python train.py --num_hidden_layers=11 --hidden_size=256 --num_attention_heads=4 --num_key_value_heads=4 --head_dim=64 --intermediate_size=704 --vocab_size=2397 --hidden_act="swiglu" --norm="rmsnorm" --norm_place="pre" --norm_eps=1e-06 --positions="learned+rope" --rope_theta=1000000.0 --rope_fraction=1.0 --qk_norm=false --attn_scale=0.125 --bias="none" --tie_word_embeddings=false --parallel_block=true --init="trunc" --init_std_qkv=0.0328 --init_std_o=0.0328 --init_std_up=0.0328 --init_std_down=0.0 --optimizer="muon_variant" --learning_rate=0.00236 --lr_mult_o=4.0 --beta1=0.9 --lr_head=0.00432 --max_grad_norm=1.0 --warmup_steps=200 --schedule="cos" --final_lr_fraction=0.1 --batch_tokens=32768 --max_seq_len=1024 --doc_mask=true --train_tokens=170900000 --max_steps=5216 --dataset="wikipedia_en"
Each number is 128 + 32 x the weight over the matrix's rms, rounded and kept within 0 to 255. Layers, rows and columns count from 0. Numbers have three digits each.

# layer 6 MLP up, 704x256, rms 0.0815, rows 323-536, columns 64-127
108119109108066125143166107065092118163147099133112186119121146074143139132099165161132128094131160135131148185075122129155066133112182130081114131111109089063133116069112172107133160115144175
111137162167127170045155111090054144115139205113132154164141149117089111099155127122091122128091135125091119122124165117139109093136109136139166000130132105134179211139118141093187120104143164
119103187089125106144138173114052108162100162137111116149092142088117086131170174143134102144128083129101105143030118127137183089112098168129106176129114142081075113073108153068182132094081126
154142135137140126128181107124140100092170116062105080144136144127166176122073073136073121139168068133128125151148083121143148078120112122158194116024119185087136129115100137073115099156109167
116155124145109201122133127135165141183113163136094082081109089148122131148153158154077132138139131115124154074145133109163084100147150127143135101108143126155097133112065105094088147058137111
118103081180071103100140129116140095128112157146152127151122170189086108146128145162154131101145110135141147154139114096147057168168124098119059100100143109150166130145176153137101115086125096
168141130102148124187124156198114156091149116125177036142107185100117200091142130125166121178131084151143161143115128166121071121129128110152129147097161150170115119202124085148142082078159126
085199085134124099129174116135152107170103111114122104076178152090098109126153112102137135156138119137062075140135130111154146154166125037170117057068133117126116121113097165101067141126157123
110067103160078077150128124121086212100176164147113140090101173139113129142108116156140117129157133103163096094143156114169179184112070184202100156109127119154112156135088157107192131160089129
125186109137136159133149068151136118141178147137071093141136134144135097159043104154160117071150108119121086145127122110130125075120090116100156169163123127116081197082074121133104115042089065
111114165113089176165151114118181134110082053170126146164110132129110180196152097051162117139138113053118163147150084080143082110204108140084119137175102137115171146110158156142095123143171153
148139117126124119079145096137086180171112115200083117099098147160174167118089073158112150135092253220100149086136116147159145118161161191113134113151132173160067114097082148132109107133136145
152150143138195106180117120176133121096155184129091076122116155150110156148130143088143175161087188133116070164132165171120132156183131139146104091156159095117133141122071144152097077135123128
120102097092162078151101162127110113118143133182137076117111122170123149130170106178180103078087106113170185155098129100163134080128126171117105173156174145111149126086148079136110106110145149
149111080130215121137192139147109194137156125134119105128098137117208161134092122121122176100119177163091053114118087124062158139084120105116132148073102119131093062126103078129179130134119128
154189171102151105104063095133103075158115102138138178129110103113095115161075166097179110118079143142119063133081103096113124147165119141159110111126106104158112162151077104132141140086170087
058187127132115132087115127118057149165129103175154188098092088104146168101137125171144066059100140104160184124130153102145177139058107121108125105102076114142111102069133109155148130124051090
109141134075154186094146063110131174099124098087075160093098157118103099130166126113141169161141173140169143137128148148132091079167135077068111113107149121135104156114142100110081090164123106
114072118138125181130160162134133128128211123134167144087151084153144122063093137096116108144139152132170171161143127145140105118153138148152129094093154150098151126094131143096168081148116135
068091151165139108101142123102129098128120178087127156147175161081059162114119148189090088203096143142160068150119152098102117116126143148119090128113134161056043210085141133120130172193132098
097088120124126106131142153135058096121160117098097158105144121116106161161123156150145149080072064109110162116157120124136141165136166134161147076146179117147150155220129151121044128088135095
137203166123085154161137083141094143125152139148126091171128155098123085126105083122133117140104101131089158165136107140079157076108072129123152124071142169079142120114140153123130157104151112
140166149138135127098113160133136145117183146118131084152183160125174110133174161149160101125100213132157126112133135134129124129208105142065083034097131147090172111162174117192046173111078153
140158094135136166161099113189083153158076132112146160078053187138180086104147163160114094158133135122133090132135104138169126118131127099152114118077202127142153133120129147103135175134207153
194111156189145143082119123091183100112132106092103122132176115117165100111132179137108100090132108071116169149131160205125101151154152129173124106107113100166113084208155135150151036110092154
114108189119135100090156084152144101112235125103110140134139171135072176076166130075098137075126085105151139143145075140119124125120116148131087137135111069062099098131066100148186083099144120
170144179127146155149157125150144100141072116127153086096118124153116126103187135161125113159087131115073093150085121114177139094123153152112109126115039139153148136126113124102152087139051111
140084125156133128165075125113158083118123163137105166159131112132119126070108130101099110091174121158121144108146116159142080129137120171137160111151158146136157096151125099125102113187152170
120131132136129117151143147127100079112099113122114153111133142189178113094132085128112150173131118118156132134109117063177137161124145145161178152076125117158156096104121139132157139161148108
150140133158105119151107128094182143070206091048131094184089104166156155145134138147154148140141128153171096107060118087126067170122127148071089144154129185204094159097097080152138148084063072
078091142143099103133131172124106158131104101152160094076117092215140170106159169145101103138135092091122129104175146122133076207156112080147148099141059128137058149185099148159149152117161124
113145098105095191115165133145111123178183113100074135080111119118133159131115121153120109156151079130106133095117114128127146131072093147158117133170136189105132148118084153149111128111097071
073069150111203080121127126145117116138138136168112058209137103156125137120108138082139148082080116146171139136152192180117179130056109081166134126127220122084089126120054091163191091097139095
129131166078148120099126072095082152147103143115117119143105080135145122117100139095133128160108188127098133052135105082056134084129118119139135119148136073116160171092125135102148140196200114
146122159130117113069156167141122102167179191124118100153147053181136148142153140169143173181147147091161147141095150143159142159116157163110168103116029169147101107148134190135096104133137157
161064154183108101134155128148116113137138097099167120095145124106097119119130129145090133082132096112143095206103157169121122079127136099137127129099140127189134140116120183064129164114109179
142118153140166100135064167083094142083141193100110099110178136152149143109169148121152137103137105143205133135094116183130110080111207111129113100174148120108140119160092099141129099082147142
109157140189141117126101162156194123108084186098197077148062117176095119168126169100130129161145146114152209151139155128155091147164079145114084149079162153128176129182100151143126156121137154
021082166185093118134110166110135094133121114071163187148170107148098058131089120163074132098175208127154092094141210098109192093127133136136126150117163097146075094053150184119169141133096068
187111133142119189088090120111090152122106076118144101246127138118096095175089071082172163074186098082135155102097154167147171124161136120174064113182123169116112177163098110037124127159162150
115161155101125194053103083133079133150169135147121141166156123119119180107178141101203167151031144125101097127167131085186143096118124107124124139165166193124091134139133169085134118115136081
120127154064139079098087166148119154166163132057154122112103095089126178157119098110152161137151073117124097157139152101117160094053128174100116163128205158111222094112120140136133131104088101
197083108158090146166105126109072145147080150126137156063101122144079073171086089114080160124167121147212173168131154141090119145161121125112092140136153153159159136113086096146139150146122131
102110146122082113091138185140113120158140089094125104104135148116087113125112131103114134181087188079093106150143151120183074134122117162128147149187104120161162127128112148105128179120140108
077131174124118150072134145084140174192116139143170145117141105146120182076112091135108085079056108094141099105167113155152080125155160117098145190124162155085178163095107111176126108157099144
109136183088089051146125121086203070154161120123143080241141145117128150071099127120122142108070160149111096146139102103179130123153177089124099096180146171075101163160160141038114124113150137
123106083143133106128145091112147136118097147080068140110091118092121154150120089131189125138120154080034143153096087098127159094118146120138163039152139145126125166134122141149056116142097130
156090132128088121086125109078168169123116097165157146112130060118187089159089161107143184102122158148129113165181092099126075211156134139145134104093175145092091132132167103146120125144128102
157111122078145099191145107155110155084145107100112080093158089113158102201166115101108130158135125069154193138180128104112108135136129107137146112175172146148116077088129120136082104147118149
175102120122120095116106173174124151141131098101080092127131074114132188150151140136147128129151137123169108136175163152103104107169091112141137101177114094131198157134156114170192175124135081
094113120174106160162170190133146081120059147123127166124118146180108119112156160137161112121017110127141129129201180158189139132103092124168104078087102143106170152137163069136115110086129165
126167120093086125193136085150106213165183158140114123200113108106187091174112104096140135084102151143055040119155130115139115178154122122098114064105096078111072076144135135134069130127057148
159190169127165173096116077066195132083112117120073127094084079127161163098111149180138128123138155097111208152129151095176148095114120127113100166153131135105135098108159153148174149156136103
096081134170110166139169076121132172119121132172100044123109199115096107166147155141149083131144126082077162148121117058133090130159156100137092115126174138152110154125137104121167111171123155
139177123173106138083178149067087180091117121097090155155194145174143140136133125126103093116189163137144158159171178177101149120113126102099173071092125119101154167118167176127125156123174070
092143125138108129156065182129095132140070153111110108124091154132136152146084072111106102124123122097159067129147131140093139137127136128109130129115074100092117113141135158193048146113119141
147049162093111094128141183168147074119165129161144164063186099146193154131121128136178137103212066094167132156113082150138093147143149136104099135100145149099156214109152110127088078137128082
115089176148186187087151135164164101188159157161133100147140176165134151107120103099145145096092141115150100130137111062078110137152148138191141131197134104109125161121099103176158104128106081
144112105116144122142174123149116129169120113126132134049105142174086111154133152160103138131106156141107125148074153147083148058135139147145137101088069093098161162147222184115098156124124172
043094126111159136162150106125131156130090161169151156112156065190164184127094154183086082118136086142125169126105115092138172147103130129181094056139033086125143074116115108144105057135127065
100109114070126178149097150148143133124113138114106110080116104144134065123145098092137099059118097122159146131137154110149074095129129107111104066113215118085098059126088146083126183111119181
152172127099147093117171135216127133143064115093108130107096184115110146123119150095108147172110198144138143134182186147095171107091049144129089082152152150130129139129118089117193145117100107
165093070171147135143142112072152144136195136050122118130139192105155130146134101115119146124095104103149193158102088100178160157114082147098125123134102172146168200212111100067101100078120156
139120097093114145100060176138128152115130102123092101117107070113111091144114122141092136114119069091091186125138124132172105124132091103124167146155200166124142071097151149095151142088144134
142127115091121117116088107150123106113151158184120118195117114072121181134144116090074130184052156102080090169193086127102095185130117107152021092125087162128125181147127133147129159202162141
114127110109123101105142132083168083063053111186156126085121154101117103205124122115076110120125129128115124142122144179058153094131140112139120105149100173140154134119113165151088110136118121
138144132159109108159130136123065153210152128164106118094141078135102132073137067097186159162128122201070096082140075185150129083149055151138122125090060165112092145159196134084146086150127140
156104150138134204101102126128159119150134093117109145105128166115105165133142163137152051092094093136131146156137173112147095136103106212092150079138149133112173125202153140154168115177081051
158058071148124126183165123133133151146121121177077107111077134173128134189170099077125127101158076142120146122150161096163141109106115178153073124108152123175172138128125081134211146130128194
140156169163092083119114088135155131155158106131153126080132136175086147124122173160166087118087143157079171146172127108154080105113085132139127138126165152164098147126163115076077104178108126
137098101118095060088078140111194125158145122070143135129128112140149156113107135142089097117135123176150203080091191075135092128119115083154099186141115140172130074073137127109159160135144101
148139164166136165096125165106110181117158129150060137086127105156173176073096171130123111087150137149117138108083061110087087120152086128130139135162118095110213103170152132140168137162081139
092131154153126155168153144137175122141131118098105076109092154144156102072131097124161119158151124126156120131147100148154117124162149149109141147110112130154125164155147123127101114101119148
083103115116135149042111079195089101080093091132159110143147114102155061081192124126063113088133155137119063179119092116144105129104122130146191120102147211182112156139146171153131145176151142
120141164125105152160106083097159142128107189095106137168152134168144131126169074156112144082104113135096074122077089149149136194128087121070112102130168123147133147137118133126102146147157127
152157147179119169122143112138085157067155157125070178140083154118099083092088079112094088137116119157145125089077157109116155112144064115110144118096114110167128142145088152181127093135154107
126050093101130134169177191117068158129140080146157120080145123147160100083111153121129101129120138140149122121117102136138139163118140128134064132153090048142119088156083164106093175163122088
147194154123129181077147121067111150095160155147109095108160100145076114145063219079132141113161095104147138166148135209092091133184081125121082153152166113102167126090116150130127108136115086
100130175169124119146068191202155113095079087126096161091158136172160133071136126128111104120145093130117198188101130141158164163099120098133146115112148130099116106080164109077073120090139113
146096122137181151112140144093095147150206090144179126145108137132174114112131171123068185189153142136065187093125139142160118131137113193156168140135135135179148056064187133101159136134132182
167127146149048163064155063092084183169159078129130131135180133168158123119127146143213148107128123170089094119138139154168165098141142059188051107132167086139090087120137111137112189113114106
121135093149156186171097203142064163101150204075137145120112161158112144126166151201141076194177162105147144072120150105131202121160095162137134156156074117162121112155138139178142146077120074
132108112144102128128117129135154093153091121155094086133119137129131077125157114166142097078193120228135132176107149138072134130126135156098099150125093161122109117106054087121196127140102170
117159135106136186129153124120127146082113114137101158170107082085074122132192111148096140183159078114159130148174095149152107099095199102115130108125202149144156077146182127141110158170136179
133138164110139124158166121143107064114078106131124111086217160117144153170103145116225092106111089162087123112154131164177149119174179121185091134136108064153083097167105136131196161160120088
098159148176135142150106175116124132143164118078171119162122174134153108065110129162089140133114130104121169133153122136142133140102163090111133166190082166150174110178162118048158098082170057
161151092111183092101162170175143121189128166120115108076110105104115141117201079172139136120126081117079129087131172115139162091038073099119130101155086135123148108132060132181182161114109093
138172173134160059173145155155080137185190088165159117077124146114164096191109121216137167096146168141153105117129166092147140167113105155127129134131145163127122180170080173150144196110077111
160134141109146127123117172103137144179148106154169092104069143133123165123077131153112164126080124127110124128172085143144110116109129064111085141128129137131121078075108146190152123101131086
158131108112135133185132149145152145144117131101126153103094122157124145097124074142116080149077123063152184112113137065124187232129102115149127110099128128097121097134130083087097056135172069
195197105157120163071078094169163107127116113081137098178193165133182139142144075141156093106087158132059156218158158155121171145159127121124137119086114147171230116160152160118114132103117126
128150084137170096186153184107140154089200126043125115181123137115150084170123077097123087103150141116132161052125120094097104163093124156175084118182146054152118132101120094078135131142084079
124120161129101138109109169127084110172080154123124115151172107166100113076153163140108159099112137147137146119096200110114142180109143148094171138165149084104117166140126118140102103214131090
160154091114161157128161171146163095133101055097136169133138145125119188151136118175144114120079121163145146031092124137138170143085165190092162106149088171134122134137067094189126107073138118
108074112155140144139097104116178224125111167126102065104134143125124145103100146056093122106139062103141093176075111113204100164128140142086168119181144109111130084099193090150124169150112170
120113110120168132142134161059107100139134171125064091110094120151126130116113110154200146121109117133104094141181136111147117163128098121140138091059083137152076143122105137082080141084105091
093141154082100147122113104173141035189123101091133114186186120144111120133122148124137151089150068140132139143155167194155163157233159114096103128114113124167123091127178137116160128173086132
102112209081082169165205128097114121153184080109135102102174107156142122135100118148077151116142121141141152140118109126145115117164115128136140111141090191095099169095107111114133147068092076
151132156164121149111103191152124120144148120102206142113069088141188105138137144175078183134126104148163126093105083110075131101120147079083085049125130140120175137134138122151133094189126094
123145211122135111103157136148139131088087145094061189084131099174115083154117120173151097105162125082157118157082123168128131213128084140156179095152125162092125142070158165158107140154134102
135063116118138084163099094115150081133122053097126150138171168177098135125105072153189142149107087117134150141131122117109118124137162129114099125156119111116096132094155125129097096170129122
170123199133118145157140094184131081189096139139109115095140124121164110145119148108152198133170138114106147154112161135127094173177165097119080126132110148129166177108129159122152103069096092
122110130146150073105077088126196159152164075071139085132089145160126142125115090055144078142093137135123093114099115038104112103106117081158139130121102187120155146116089122129071122115132166
089143116088107074093114109143082142077149112195093143145149135133058117184067119066143128108140127094124134112121144118115114116137124199109178122089122145107129140148112155153117117157136150
115130143097074130074083147145136164108078135124130102082106120133021190188111180115092186161103109166122074167148113108124087138128135138097141096148081163145162118197128174130145172114094167
111108108121082119078150128137146172108112120119145094156123100166144092143109147127161110124154178151143133108124133206105148155142082133175107107131235166116132143134138147172195146136143142
138159172127121137075118133118120151129092110178148112088104132064041116123153098170104152111124063127154107157112090190130157113177068149133135100120133090148083126166084112132081100129083171
168145134100113162134171126167071143157136119188135101159119108193126141145114112161135140053139089137112161087132104166096141076098112135153123103128125084130104124159137109135153092115097110
113139140086090140115133161164142088123140167181079117117125152147129133175126088150117105168094086143163089150101109143112091165120059170124115099085134112091104117116132130104084177093093138
112091117146090189144059139145120105138138043156144090128076144100141176178120123100089093156156052097109123164147055136107149146131106175149131125134172139110130166177109104146173145151154067
099094085120109120058057186139094153121133040092154160160128132125107088121054126168097119189147063186089114172132134087096115138098131115144118063092148147171143121107139128109183149151088126
130127171138106132097142126129141144092076066174159094126103135053065121104108116098044147113125140154163105127094063172144137107091130109130114122111134093102121111157120190067172180145051166
147132162122079158156180112164130154091125162105122084105110171168206091147097107086120115150121162189074111147098160128169147155113158146089148096121113135140114079100110190162116158199173126
128111122156118163166150159090124113089115096151193126174160114133103092140117142126103124083142139087133098174110138137086135091121161109111154081083099121090074113117078093130160129124097126
143078117175117099122094135162102125169123151090150092108191117120114158129113130125105157139177129152166187128079108096094138065119133070106112146105177132071113100083167108110100201152176130
112102126144137109187111122104079140126055103157136086126108143085119123155133122180204141148160138149088102136127131158145135116148155071140135077091157160170126095134123141148095027080202102
126169108147138147219180078092095099111146087118092178142148091107190114152172144134137116124092134117047163102123086097072108098115097133075119110142101125170095126170136177130158184117144142
130177177081157167153146191157179140126173144153103109087105143108151065101097072101058142126079103109095170132093147099139116179097132107094088096116173096073097081162135179101166117108145148
180156120157105110035154156129099099127115088105178106153113113153134151090116166161103137108057160128080170121160150175146164082135120163166164084124133118147132188122131126105143138108129158
124210221124115137116178123114135110126123137176180139076109075122102111139107119121131161106115094174114154186141163117122076168111139153151096127121131139129124125124182076094098182098168142
169128176144067118130111103147128136123093107162111135168140090134148133144067024091193139136167149122168121105092108129160130188145123147119082143078086080124103084073143113126137155132149125
081110134103143072103156191085135085146111141141163087133098138110144153145165124136141202059144161136092163058177150115104152109151178146090095122084138152104149105158068111125124088154174101
131084089124077101120106120102120108110193138179152118160103086104184141113145140169186130094107125168118122100112145092116166083111126086193078091160150086098089111089166174132171179058116106
182093133097093113101144151152132089148123086130159106087147078088176200121158159131125118113089198128116107135092154139093165095095147089122115128124200164067156129176144138112160118152105118
160155130108145115152064152115100062175118111082163136148116148094133124088196123154094095148152087179111191131068083160121102134135207179106089120167154099164129081100153029107113110113073093
152135069106093110126128131104146123136147155108168084145108153152134108093113154121169152206142118126136081135169158083096114123110127124102136157070113109145127089117135156125087109141105154
102161171123160131070179056155098088194101131098086124192155134170169114127138164135123101099128205136141105154111104143073126172173156179149148141098079140142111106147143045105096139164206146
134126166194084128156107145106135122159134114118104077178097088138083115131166189157140100086112092133124086119115088123129173106116104151151165228127160159086145184143128156159169100098154174
140108134107065158124118131137178135140139137135172081105119107085079118154125071130142136106147121133118174089101133171093104111095199116100135169147183086070089123118071104093129140148147177
160115152153156101174171112120112150148139104128145148128113105171085113092176131172156095110156113096077136124178165149120111134085161162131113123183120121087178139128135113109099119118129196
176070146215136105130065113045166135110145143136176091143145139119164104093099165095116155095155113085125097153115071103089141122150106086059134114105193141091147172178160178133118165158121123
115151165156186136146121131162108143116136177144118152124071095136134135121091070102148175119062143095102096095094150090113155145125129181137145116165198172150107126074123176126083094094139101
161078148087076088072136139128147111124142048116102148139074132113104191176165131123144214156099159117124149072182121163129187123109098126097128145100139158072154153212119103134136119077163114
137105105095089121135131180156165163108131099138119139121097120120135154143131164108116121034119128105115111108132152107211107119085174125128088087172178132081101131097166123178101150082119142
115121143122116136202198185060125158101164095071132111087146107152159164123144154134086132137129146112155150142197107166190175139116152120158078058156089166119148160150174148130121137125177151
153058127096130124145170154122111123094150142091142093128167154157089119166083121107132174157130138120148110151122144139126123110127129064137122092089100101096116130146114104092133146106094160
094093120077144128169168141137155137185174148093121133075097139114069114172151107199120138106151184120179127146182147117110107149144111097172129109177125133090141123139071089129162143136119121
203078119141109064154197171137151114093168145126138145166119178116147141057124141141149092162144123124173057057135089159117132078135138104172150144183088136113132206151059148181096154110145129
176134129080126096139183096091092081132083129127146205153140167129111140188129102127185114099129148150161118114106101117071040089121147095141154110147101120125121162120157083171162147130143135
109115165186120160131086108153095088124125127151148174100138198195153144121165126147153154195144112144087115146071206139141106147145166135048139096125094183077106161122139147137196139148143060
119132113153193102113121155176153161160145123089121071091143112122134124114169129084126168110086104124156083107128129094141121078111112110128124097111113165106160125136068160086138115142112162
103108074133150094102133118136093140065224025125119123125103125088133156116151120104116175148173049141160128136130139137091155136114090131102092119088145094106077121089155134147087112119157121
104097094143140142131144130173160104163139117138099104157142153142169123125134079131156104099055086112101106139109147122171122092076067108127117113178157086140110102148146130090137140128110123
125078074108129129125191204140125100104103175147108167170059111193129112149126151146170170126135145076143139128170130231135117136118114206129157115109188162081122115128178087157149181136078130
104115159134120098111142124105136126131143083134080113155188145111105164048121119148129098150117102129160136177144124179114123109127120150110076145123120160158128179110137131125158125069131167
170101133103185099125056162172035148069148148134090108091182103142099153155114105080165073160124085118151163081197135139066152051128142142142119126173129111103165152144199126144124131123130193
150121171131096091081190105062099130120103063165138121131084109152095181134177139119137132091059063167163106111132108198091205160133072112121115131146109076127156030145148093103151107126161114
031178071146181174098161118111114103100101103136118157136094126174161110158147111207112105134156135110171048112147201129140087120081127105093116063131086155080104149121105162147167192142129178
102087161177176117121129109091120152088182105106148096139047142105158155088119103132070208141070135153095179137075124117186134056121080195111139097075139114110079079105142154100103208157135119
104117141173158143088111123184105192144045156173096081102174125117150132111156058127088132130129073117122183057111146135228160140104100210186111119128119110119126104126131152133183090176139064
129105177085123070144110123168059115073146139147105146097157132148098084115132161086130168094086153115065152147149114169138183170094149174138122104103098198194129169128144157124137070141100156
137137083132088121129150154171167109161124139126185161115178107158112120098108056143196108120128054063129155107165104131129086110142137113145126112137155133116124087079065151138153118158122118
169104166113126117143133187154107135124118167106065115147132157166103162147103162117077099057120120126082103127149125163110112126135118145078160117097164047104088154136085120141145156114074113
151125169089151090097127101167150105135159176152171114103123156124120097142162095119126116118098152145104171141145126133083168113136111136159107099138138153163152095066098130131153082093118151
092063131085063168124123163152104168177154128134100120093153061145126091110106131195134105115133133136169076093101126128155093159159084073074144171103091114200161073140057158079102117108113100
087136114103082128114160126112122185143147138119111117095086085120089154070098140130098101077132116133146139080147122131135140165120199130130092171144189100138166129163118123115133102139148123
115115184125110073102173142129097079150097127158174151128179092133180172110119095191099142087161159116127129114142176146070082099113166172087137173128197129184139130118143133131104182115160091
148148095107150107148135102110143156075169184131151099122157125143119121099111121076052168105103082096102109151133112141184161118092166051052143126139112129172110083082110164117142091118126100
153108100049101156150091047126166159133102136160095119129137092124135113141069112140161142146111163164119143133133100133113142086187095157096143056141114090158154114136129156089119093098143073
107167134107145134129095123092142104070141103109167136146093054163125081102177144105143090133106140079126173113122158079108134130114086174186155145129155066128141133112123082096158072116109172
103108062133133125179120162192113187104095153086100095120162163125118133168161167086098161115140162162073171132142110101107101097134176102102085173172135150181114111097159178130114185111156111
163212085154167118122099086159099100119115161087137135112148130073194108162140170122132144166141102143110123141123134091151107114092129104133116144125116144149122113174171131121144072143192095
094114135108107145088184176129124186169165124075096107146066110055110091111112099109125130138115141112130093116179124144115131110170198163062124169137068100123099164147153146128142192159113106
138167109099118108205109155120089109120138142185153194102065104150132045123097106191190113162089156138155123123106157125095132123133127097149116132135130144135092104115131133134100130129071040
119099114214193184103132060124081094167137130152143112125123107081121164136156058114143130113131156198116150129144151103131137173174122112100181082161121154095117071170179030109164137104120119
168118096131122150091113171128150114097158115197122095146102158107136100132071131152114140101077169146068106093162111134098154124096070100108090146167166088133138080094117133132117145149148119
100119138141167125075156084128112114152110156113112106122133080167135115128136139143131130144090154145145154112122119140160086149102111107116129069179079129115142138104151140164143167132103152
129153128153125115139162134215084072133095117155148137091105114105094138145134146104137119156161096199191104151078159072157094125100047122096142153064048166158084084107134197123089166075175150
140153103139133141035104114198165125127154142126106115128156121134077166129148149118112143098173151168140155091127126144124077130115104136155130098145106164094088135159114158139137109042116128
152146187159164162117162086099117147053132160152096096100125091136159099156074125197127177107159161104205145176146175128171123117097150128150179109134138147092129191145119125152140165143168125
137136182138087176079152152145119128169058153048117136146116115170104145138144114118102096167132146118135148088054147161108144171179107122142089085155074142146128132196175129180141076088154103
128109120135191102141133117147194145151116107064156085108141106161135141097168121113096136061179080145137106101130105171159097101169106120099175131162109164136116130101142119192075198131081151
093072149143148144078137126140116091100137106112162130150100144112137089155187078132099158084170095099149147139161073159158117172156174126085144126108165102167109136142100130107159115193152178
075085100085154155127176056092162080094133160115129131113070109158166112182153242099129122163168120109081131116128071127144141108106092148112120073132095122172129108127178046072088109125186144
171102113115072158159146114134159153120117096147118110147141147101056203186132148104141111135109164093136084146163077152131082075145141121135132085058145083050121139112131114144146133092207116
108087080141189118205136180090138101102112132133190072124085139162106114066146133122076157092145156184095163094089110137141188188074116162108146097176138114132135074131148082097149040170141150
135115170137175067193187118119162111145038169139145099146116144103130178141129125109149142062124115153113112184161158125114139084135093089137158096138162137107101061180141138146083195177139106
131090092161128046140125082156176122103148210116122155102126091104096110152139068101139130149136118138129064062184200150094164112140111111132126116170130130143105133177132141170054145134042184
136129124122092097156142082121142102107120146112167138109168134144105166160111106122074128153146166119136148142125114148137106074098201154159122143171119154166172138197113146093114082121136162
108137049087186085112135116124194158118112130142137112082142160103076123135157183097142082076128083133122180179099117143070110124126110151092140126170088157169145084143210109128183075105140144
146133136061113137133148136137118113146133070110130143083153100072134169073167115137101141098148189113093137134144104092104112128108165116132137134086136177056116137051081136106135111120136172
177145113136168143103172110122166214121151123109181192122100097051144136116130174112124110132160183158188141172108178127154133061114163078167149104112095165179152059102114115161132175139140139
145112179158114120151144107136079162046150201129150192183129172172069125160098105135046215117144141139136159113175154083183085153180119124152148118112158106180118118102130115156099133143121070
148127095146155138125140104135092127048116144149216066096096094114093178157104166076175077120139134151097159164147126092155088138109134121126137100170146123184145107097135132142214119128225128
140172204118097181119191111111090151182121097148120098157113153116137144158098120102099103137138134172107030115107123063103136104153125129175075140103151050112122204151128160148129138125131138
123111163125137132167195171124133141164147143147117130106127143132108072074100174154111107114097134124110148119119151112137128145113155135131159125159176119120149109102069141136121140102123150
132126145109150182108108089101118102117140102148111099179128162097120116169159121186125120086102156088140126200130156117064150148128087124104110098145165202104135059167159124101110136086085191
155130136156132168128230168146108131126102142134121051110188115169145130178081126172105111147117111074126150149129085143165133138111161115139098121085090106106152101153084149140112112145136091
078086100133144118060089108161157124124174137186107181094091154111161108164128072154092125084213155069168150157151120171150125190169129096200215105123161106192141102153098100098121109188139149
151155109131056148097169109084145150137149155120086139176096144095131104107098111131110149162133146130131162139148145160131068108107168154129122100106163125162134179080160138098141116086184177
127154137176115088153125155118142115138093148148046122172158121161164139151136138183117185201134174145136154074125154136101137131123140120134161113100081190158111167103100089111172139081111153
135099180115085075143107141100142124142148154133121197062106107120117134107127124092093112164127091089116149126111185160140178079099128136185099086141118129109107128103163137123150169096132115
135055152104076155135097111194138139133115130216137125103099179138175098077145092153153136097099101110124065130159160092126076143136093123132153186090141120061161146140120098157095130111178162
085144083133142107198107123180195085148061122092063164145141158163171116153154100149163091125157132169149098142082151163123067151101145109133135112112188142110114137162180085157143147130069072
153120172114143117134132221136145145166127160124097142130097096186153153129104198075126156101097114154102080101149116094144072141143131038165154185106116145136096112145097136140111200140168118
114117095143094172158190182053118180105125158093189179135122151145145155120121132119124151145115159143152108089084158207184117120076112132081094155104139162156145100120196148106197145126157132
137096147099156189146093152141164116131192119129157088062135151159080158139142151107144077079184071096137124138144160106129095104133117117137125126097094133141111120157102156162143164104137148
082140119081142114135127109098100159150093114148081174164154098108095162155072123141155151155179140168204138159169095081109124148153195087101138160087129140072140135142128050117125142110085100
099126124175130129089108126128129125135134048118126190107097089117089114138126158157058143126124148152163126093135132161147127166127150132170176148141130126116156166170126117139089156077110131
106125124074112090138114136099107155123111127117106103180097115139121113124082064114096086171144111127128155147106171149136123151106146124145124108078125110100148128166075104129139078096141165
097096115151140188139140099136112097128193097173160106161118113120130155184126062119131190190160083126093171088166125154104169106179124144127116125161114142173087123166120084186136161116202109
113094163185166107125114071159102107101146161110078174148083148121145130127149160120092080082170123114102146093115083090103161125163160128169115162157133089121088114170136138165119122114188157
174203134151154129060122105079137195122111069134108114155126146141172038073128089121150215117159176144151111113119129106129117145177111156098112172152148111166160134129132088120153121130138148
098186084146062161070108116134128131176127120144143102089140124134125126102143096081180154122110155181159165158127101043151094115182117107134096085106072131105173084137113113116103102080128134
139126113159083155078121141120189109178130146108100155122169114122155134165153084116069112190167151209144118092169129095140109109150126178145172094180151154144181167142130107135145123161116105
094165110139156180110132145092055155148129171134163128166150116096126133145108144119081177068090157133043155102151111109130181131074209109121122099169142111111082089178113100145135148092172053
123111135099163117136151110054165150086058097158110106106120084122125121125146162137160117149130145171143159123159098169173130132072103149043092100101074098139152116142143141173127141132151129
136133089143071114123136158075125189129120116112162113095113143145112106124080167135157170147104141134162114150138111125131087161126066137116142174043159161075108140149118140112118119145169152
127087139141127147139089138146135101089131109126141164140184129162084142183085145101134104095094143153043126127086124098121127108125082120148133126079098124098093098115186116174131087126084160
110093114134153095102098121078162110144106147088122184112119136111106118091092086137160116173178139100083141132113102130146120099129133165102149095097092154062140177164173082126152175161156142
230117100134109094088107071098122087142176162167145128184169152145127137129116038125123127111184153130141102154155149114134093174128136193112129095148105123142043094061107134123158134109150128
081072050147140102150148159098088091114119140171135131158129101121182063093079141080111163095143056161130121136152162097093091150180114054095143176156096167112134179082100103119174164105163118
086113097167088121115119126053117149097086115120137170132132150090121120087127133128123179151168091162187133049165121172112133179093134146081143173106126149172058107144150095106154106060111124
155125138140146079114141061068110162137130078176158140180131147131093132129128122097084098116113155167133171120091147141134141099219128069106110106121123088111063109158118141160111098140145131